Part of a small language model's weights.
Architecture: RMSNorm before each block, tied embeddings.
Training: a variant of Adam for these matrices, 8611 steps.
Each number is 200 + 20 x the weight over its row's rms, rounded and kept within 0 to 999. Layers, rows and columns count from 0. The size before them is the row's rms in percent of the matrix's.

# down: layer 2 MLP down (transposed), 512x192, rms 0.0899, rows 296-312, columns 128-191
# gate: layer 2 MLP gate, 512x192, rms 0.0926, rows 297-312, columns 128-191
# up: layer 2 MLP up, 512x192, rms 0.0896, rows 297-312, columns 128-191
down296,103,200,172,185,153,178,210,227,176,196,188,185,200,188,203,175,201,191,187,197,223,220,230,151,228,175,165,192,216,250,175,215,200,252,179,171,204,206,184,213,191,202,163,247,184,173,190,194,216,192,197,191,188,171,230,177,229,202,201,221,209,189,217,207,200
gate297,102,211,153,205,215,202,176,205,172,162,208,215,216,227,184,230,168,237,182,180,221,195,193,227,202,188,194,197,221,174,193,222,227,192,189,197,212,205,234,181,194,178,194,180,195,198,194,232,165,208,183,228,240,212,152,183,183,215,214,207,198,221,169,218,209
up297,101,180,185,210,196,191,202,218,199,187,185,180,220,197,193,228,244,181,202,190,164,209,202,230,198,222,244,176,230,223,219,211,166,198,200,176,170,209,207,193,206,188,183,175,179,222,180,219,174,168,188,162,206,179,182,202,218,190,210,227,226,175,193,214,217
down297,102,215,185,196,221,185,190,185,198,170,210,199,203,207,207,206,209,230,200,199,197,179,189,187,194,180,205,226,203,191,188,219,191,169,186,201,183,183,218,176,197,212,194,188,229,185,218,194,196,248,213,195,255,223,166,187,216,219,211,230,207,209,196,186,176
gate298,100,209,233,230,191,187,238,190,181,236,201,202,172,210,222,176,205,235,228,195,226,223,192,223,205,211,205,162,210,213,216,189,180,159,192,196,214,200,202,183,242,205,229,200,214,208,206,212,188,193,190,196,199,181,178,174,164,191,183,227,179,219,200,191,223
up298,100,191,190,237,192,183,224,207,192,205,203,185,204,229,191,216,188,201,222,173,222,204,174,202,175,208,242,210,158,195,229,201,206,211,199,207,212,242,221,170,199,170,211,193,215,182,204,171,195,123,178,202,202,224,197,189,207,165,173,177,199,179,183,238,233
down298,101,208,200,243,172,194,188,240,237,216,219,222,207,217,200,170,196,249,230,196,193,227,174,182,201,208,202,178,182,203,223,213,226,220,212,191,224,220,193,194,179,187,198,193,199,219,235,229,192,199,203,206,211,203,200,219,184,208,176,224,215,205,180,216,198
gate299,108,179,206,182,236,204,195,174,233,213,205,175,206,182,212,200,203,198,168,185,204,205,215,222,195,210,195,232,219,200,173,170,190,214,178,189,224,229,200,188,168,217,222,180,173,234,207,194,238,213,152,162,192,208,189,240,193,187,185,219,169,185,203,139,186
up299,110,193,226,204,206,230,176,184,214,204,237,199,198,195,193,238,182,194,190,200,200,215,213,202,164,218,209,204,214,209,226,168,184,177,213,174,212,182,230,203,209,182,215,196,194,229,188,159,174,184,209,192,204,208,173,240,205,180,176,212,188,160,211,188,210
down299,107,194,225,188,227,203,208,170,205,207,199,224,223,177,175,229,182,207,201,188,203,162,232,193,234,193,188,206,196,195,149,182,215,197,159,194,200,250,217,209,171,225,259,185,239,186,205,203,204,183,175,212,161,225,185,224,187,205,212,196,237,184,223,197,220
gate300,098,208,196,207,234,201,225,195,196,231,233,231,186,201,209,213,195,200,215,164,240,201,264,198,203,185,204,201,181,169,205,253,202,200,164,191,175,227,204,204,205,228,198,215,211,203,171,211,176,181,190,190,230,192,185,203,160,197,212,200,231,205,188,210,226
up300,101,169,194,231,202,212,215,212,182,189,214,178,222,239,234,192,201,195,204,223,188,210,188,220,208,207,180,183,219,199,174,196,234,184,229,171,201,223,194,165,195,197,199,192,195,212,233,191,189,218,201,195,209,212,220,203,188,151,162,188,226,204,164,187,183
down300,098,215,186,206,184,176,184,236,184,189,204,217,177,229,167,226,197,197,189,214,195,190,205,231,224,195,193,197,211,226,224,164,201,161,186,197,188,187,203,202,204,215,205,175,192,181,231,203,211,192,217,199,203,202,219,256,179,217,181,196,209,216,153,201,173
gate301,097,198,194,199,210,196,194,205,204,234,215,167,215,201,217,176,216,174,175,240,211,213,236,157,164,199,178,244,197,155,211,199,209,212,178,207,206,164,229,219,213,186,180,195,202,177,205,207,221,194,179,213,210,175,177,207,188,196,198,223,174,232,177,167,192
up301,095,202,200,212,185,199,216,194,195,228,240,200,212,209,237,204,171,235,214,212,194,182,212,210,219,206,144,237,226,205,213,221,245,174,197,209,160,206,206,206,174,202,221,208,163,175,240,205,218,229,201,203,193,194,201,214,193,212,155,183,201,191,194,192,214
down301,100,210,212,215,184,202,209,207,194,172,220,182,200,204,203,204,206,213,178,182,173,221,152,232,202,201,191,204,239,174,182,183,244,173,200,185,193,254,178,167,207,205,253,226,163,201,218,210,221,206,192,199,209,225,207,183,186,217,205,196,187,174,193,189,192
gate302,102,220,216,206,208,169,220,221,218,226,203,230,184,196,219,186,192,169,192,194,169,207,205,198,178,180,218,182,192,166,179,217,194,165,204,194,214,188,196,216,233,186,220,215,200,195,147,233,190,187,176,219,218,179,206,178,200,173,214,178,178,194,212,194,213
up302,105,202,157,186,187,213,191,250,210,185,180,176,238,208,224,181,224,208,208,183,186,214,211,160,185,204,230,237,220,181,185,185,207,181,217,198,187,193,178,203,206,195,203,241,194,182,236,168,185,215,185,211,183,208,201,172,205,182,191,224,194,199,217,213,182
down302,104,182,214,202,209,158,160,184,196,211,183,193,234,207,200,198,193,169,189,173,215,204,166,200,208,195,225,215,195,189,222,164,193,207,212,212,220,172,234,196,201,200,220,192,169,197,167,173,223,194,228,198,171,216,180,210,223,231,216,204,176,181,210,194,205
gate303,098,152,188,187,208,196,181,186,211,188,179,208,203,222,196,222,205,208,177,179,190,232,203,198,203,218,218,202,189,206,201,195,191,195,219,200,229,182,167,221,172,219,189,207,200,210,183,201,227,184,168,144,233,164,254,190,193,193,205,184,207,217,229,175,234
up303,098,169,231,221,184,179,192,204,190,256,221,170,190,222,195,230,163,225,211,232,217,246,209,208,198,194,211,215,202,193,229,201,200,216,192,215,192,179,196,192,240,194,198,246,185,203,213,171,182,209,191,174,203,163,223,218,204,204,208,210,218,191,203,203,216
down303,101,219,188,230,190,214,222,181,177,214,171,215,234,189,161,206,181,185,212,188,222,210,213,191,213,218,194,225,204,190,219,202,238,185,230,209,213,237,168,194,199,187,191,179,194,206,213,150,212,205,226,196,197,202,207,194,200,188,218,207,189,252,241,201,195
gate304,110,209,164,229,237,235,235,217,189,179,188,196,207,167,198,195,186,223,210,204,151,198,152,201,205,190,197,200,231,199,202,198,187,150,192,218,190,186,204,206,176,184,203,179,163,181,187,186,179,200,167,172,190,189,213,206,236,201,199,197,193,176,183,200,192
up304,106,217,187,216,199,215,194,225,203,158,199,197,199,204,200,182,214,198,210,219,219,200,212,195,198,182,206,211,215,203,205,202,210,221,196,188,196,184,183,189,204,185,194,184,201,207,229,186,219,213,245,207,203,162,231,185,193,222,194,198,221,201,234,218,227
down304,104,184,194,190,190,211,216,230,232,191,220,181,209,182,201,170,236,183,248,230,183,197,197,208,232,217,205,202,203,227,205,185,203,190,191,210,218,184,182,237,214,169,211,186,179,217,220,179,230,239,187,204,204,218,245,186,219,217,192,163,172,173,211,188,198
gate305,099,198,237,188,194,198,215,185,148,178,221,198,223,173,182,198,212,190,216,161,180,195,190,164,201,217,210,201,218,186,195,210,183,213,193,220,159,181,181,192,219,207,231,188,206,165,200,195,181,232,202,235,210,224,159,197,168,186,214,197,218,198,189,187,176
up305,098,206,177,165,193,202,195,175,198,197,217,204,220,201,225,201,187,198,207,201,191,215,223,191,219,194,212,237,229,201,219,165,212,205,203,211,191,193,194,241,158,250,205,195,193,197,204,236,241,190,207,205,195,204,207,232,174,205,246,196,199,207,177,218,187
down305,099,184,206,199,211,197,215,178,214,217,199,212,213,159,176,201,181,212,216,210,196,182,185,182,169,222,178,212,212,209,192,209,194,257,221,190,155,210,186,189,201,181,209,213,201,192,213,216,201,182,199,196,213,214,206,213,190,174,216,209,199,192,192,194,190
gate306,102,189,176,161,248,198,173,194,189,184,230,234,176,195,208,181,205,159,235,215,180,195,215,181,198,222,196,208,201,195,213,164,197,199,223,231,197,202,214,196,200,201,195,200,149,204,222,212,215,201,217,192,195,199,205,212,204,206,208,182,207,217,189,199,209
up306,103,244,182,190,195,220,212,218,199,174,176,211,214,188,219,205,209,199,237,152,176,191,218,181,205,177,212,159,219,190,203,195,163,192,183,199,216,198,181,215,195,220,213,232,222,222,212,192,206,205,161,214,177,220,187,220,211,197,224,206,209,193,226,185,205
down306,101,200,212,236,228,195,212,209,184,215,191,165,183,204,194,225,200,220,206,200,197,196,175,220,179,192,178,210,196,204,201,190,211,209,207,186,236,200,206,217,177,175,214,175,203,217,205,200,207,189,176,182,204,246,205,216,210,192,236,211,195,224,178,188,166
gate307,098,227,208,202,192,196,217,185,198,206,193,252,204,196,195,174,209,183,200,173,168,200,183,240,233,189,238,203,225,191,230,196,214,190,179,195,211,196,218,227,205,191,201,164,172,232,243,194,192,235,209,217,192,179,245,221,224,200,186,210,182,201,179,154,201
up307,090,185,216,199,235,210,168,205,209,241,230,206,197,230,208,181,232,171,208,228,228,205,227,236,216,221,220,211,215,223,211,205,169,208,206,214,182,195,189,196,214,216,204,208,184,185,184,190,189,183,168,164,178,205,194,218,206,232,190,216,174,198,205,182,200
down307,092,197,191,183,202,225,196,200,194,175,227,227,190,196,207,193,191,239,205,218,200,203,208,181,188,213,169,199,217,198,193,181,225,198,193,210,186,206,194,245,229,231,188,219,194,240,214,221,226,226,215,221,201,231,181,224,186,197,214,169,194,206,200,170,219
gate308,094,141,201,189,187,203,221,203,180,153,165,196,204,194,198,201,214,199,191,235,193,207,242,203,189,181,216,207,210,218,209,165,195,192,215,200,207,230,180,194,159,195,161,204,192,168,182,197,198,176,199,169,244,225,198,178,212,191,198,202,189,197,248,184,232
up308,097,188,200,178,221,203,246,182,249,197,218,170,250,186,171,222,168,215,200,201,204,210,183,222,181,185,188,227,222,220,199,169,215,182,233,199,250,187,165,182,201,214,212,195,228,180,178,181,212,222,196,190,210,174,203,227,186,187,194,220,197,211,199,194,226
down308,098,219,206,196,150,211,213,231,223,200,196,209,221,182,192,182,199,175,200,198,220,174,188,210,175,205,185,197,207,207,205,199,210,191,175,179,224,199,212,193,234,233,116,215,207,190,181,199,219,232,208,216,192,179,216,215,198,195,210,225,229,255,207,218,214
gate309,103,247,215,195,196,206,174,189,208,224,189,220,202,185,188,236,205,193,189,207,176,176,183,182,214,208,196,199,189,138,205,182,190,197,186,175,212,186,214,191,172,170,174,177,207,221,208,214,210,213,192,196,194,191,221,183,186,209,221,209,170,194,191,201,206
up309,111,183,180,178,227,199,199,215,220,203,208,218,192,173,207,162,147,215,190,179,196,176,161,196,195,217,187,186,186,201,186,185,218,178,232,182,204,229,243,177,180,197,220,181,193,160,194,174,226,186,168,211,228,193,194,210,207,187,226,220,196,178,180,213,225
down309,106,226,205,211,211,192,202,217,206,181,227,212,217,169,196,197,195,214,193,213,207,186,188,203,204,194,194,196,186,204,195,156,214,183,223,161,197,230,208,178,197,201,178,204,213,227,185,203,203,194,194,196,232,208,223,187,209,170,205,214,175,190,201,207,193
gate310,098,232,168,221,214,147,180,197,205,193,205,199,185,148,198,201,212,193,199,185,196,175,223,228,187,193,201,192,180,197,217,201,216,200,187,186,184,224,224,195,198,171,196,176,208,233,171,173,182,202,170,208,173,200,203,183,219,175,194,227,199,216,189,200,210
up310,101,245,158,209,200,187,215,224,198,184,195,169,181,175,183,211,194,207,193,226,180,193,210,197,233,163,217,205,205,184,217,199,211,242,216,189,210,200,198,232,223,217,202,209,227,220,176,222,217,223,182,236,204,221,209,177,204,195,173,215,165,217,193,229,198
down310,099,208,151,191,209,203,180,217,186,196,184,213,171,243,189,201,187,219,192,196,206,203,190,176,175,225,208,214,183,197,209,209,207,202,221,214,199,192,170,193,152,207,179,202,215,204,233,210,192,173,209,220,171,199,204,184,170,196,184,194,215,181,195,234,179
gate311,095,201,206,157,183,227,185,187,189,197,218,191,224,231,207,244,218,202,188,200,194,182,213,168,195,204,230,200,244,168,175,182,247,168,177,195,191,198,215,225,211,161,180,193,197,190,175,203,190,199,197,226,201,214,146,208,211,186,193,185,202,237,193,164,212
up311,093,201,224,192,234,219,191,199,217,195,250,229,213,220,167,206,172,217,180,188,216,194,189,206,191,192,207,216,239,191,197,228,203,189,163,228,174,184,229,199,186,205,218,225,206,211,195,179,190,224,200,186,199,177,194,211,197,211,190,222,193,205,193,171,204
down311,097,178,197,230,228,191,202,212,202,209,186,177,222,209,186,203,168,221,210,201,163,190,199,234,189,217,202,193,215,174,214,190,252,184,198,207,202,193,197,185,214,183,229,210,209,226,222,214,187,237,185,176,240,183,221,234,191,229,167,209,212,189,216,219,202
gate312,091,186,190,233,233,188,238,185,141,207,174,193,163,184,169,200,216,216,216,200,197,230,209,195,191,229,216,220,197,207,215,204,190,175,199,236,223,200,193,201,194,189,187,186,175,214,202,195,213,193,169,186,185,182,194,232,170,182,195,224,198,232,185,185,215
up312,092,226,208,199,196,178,203,213,188,210,189,191,202,186,199,240,146,227,205,175,211,216,208,198,197,214,204,211,212,176,187,217,193,199,176,190,214,170,187,241,213,204,197,212,187,192,189,186,187,223,202,181,209,204,216,209,214,221,197,183,218,252,186,213,199
down312,095,203,181,174,174,214,189,182,219,196,151,236,186,213,196,197,223,186,207,212,209,202,218,194,214,230,215,202,200,236,192,193,212,198,205,179,208,217,199,204,214,204,220,217,204,200,197,216,197,192,205,224,195,196,201,181,192,217,190,168,141,197,189,180,193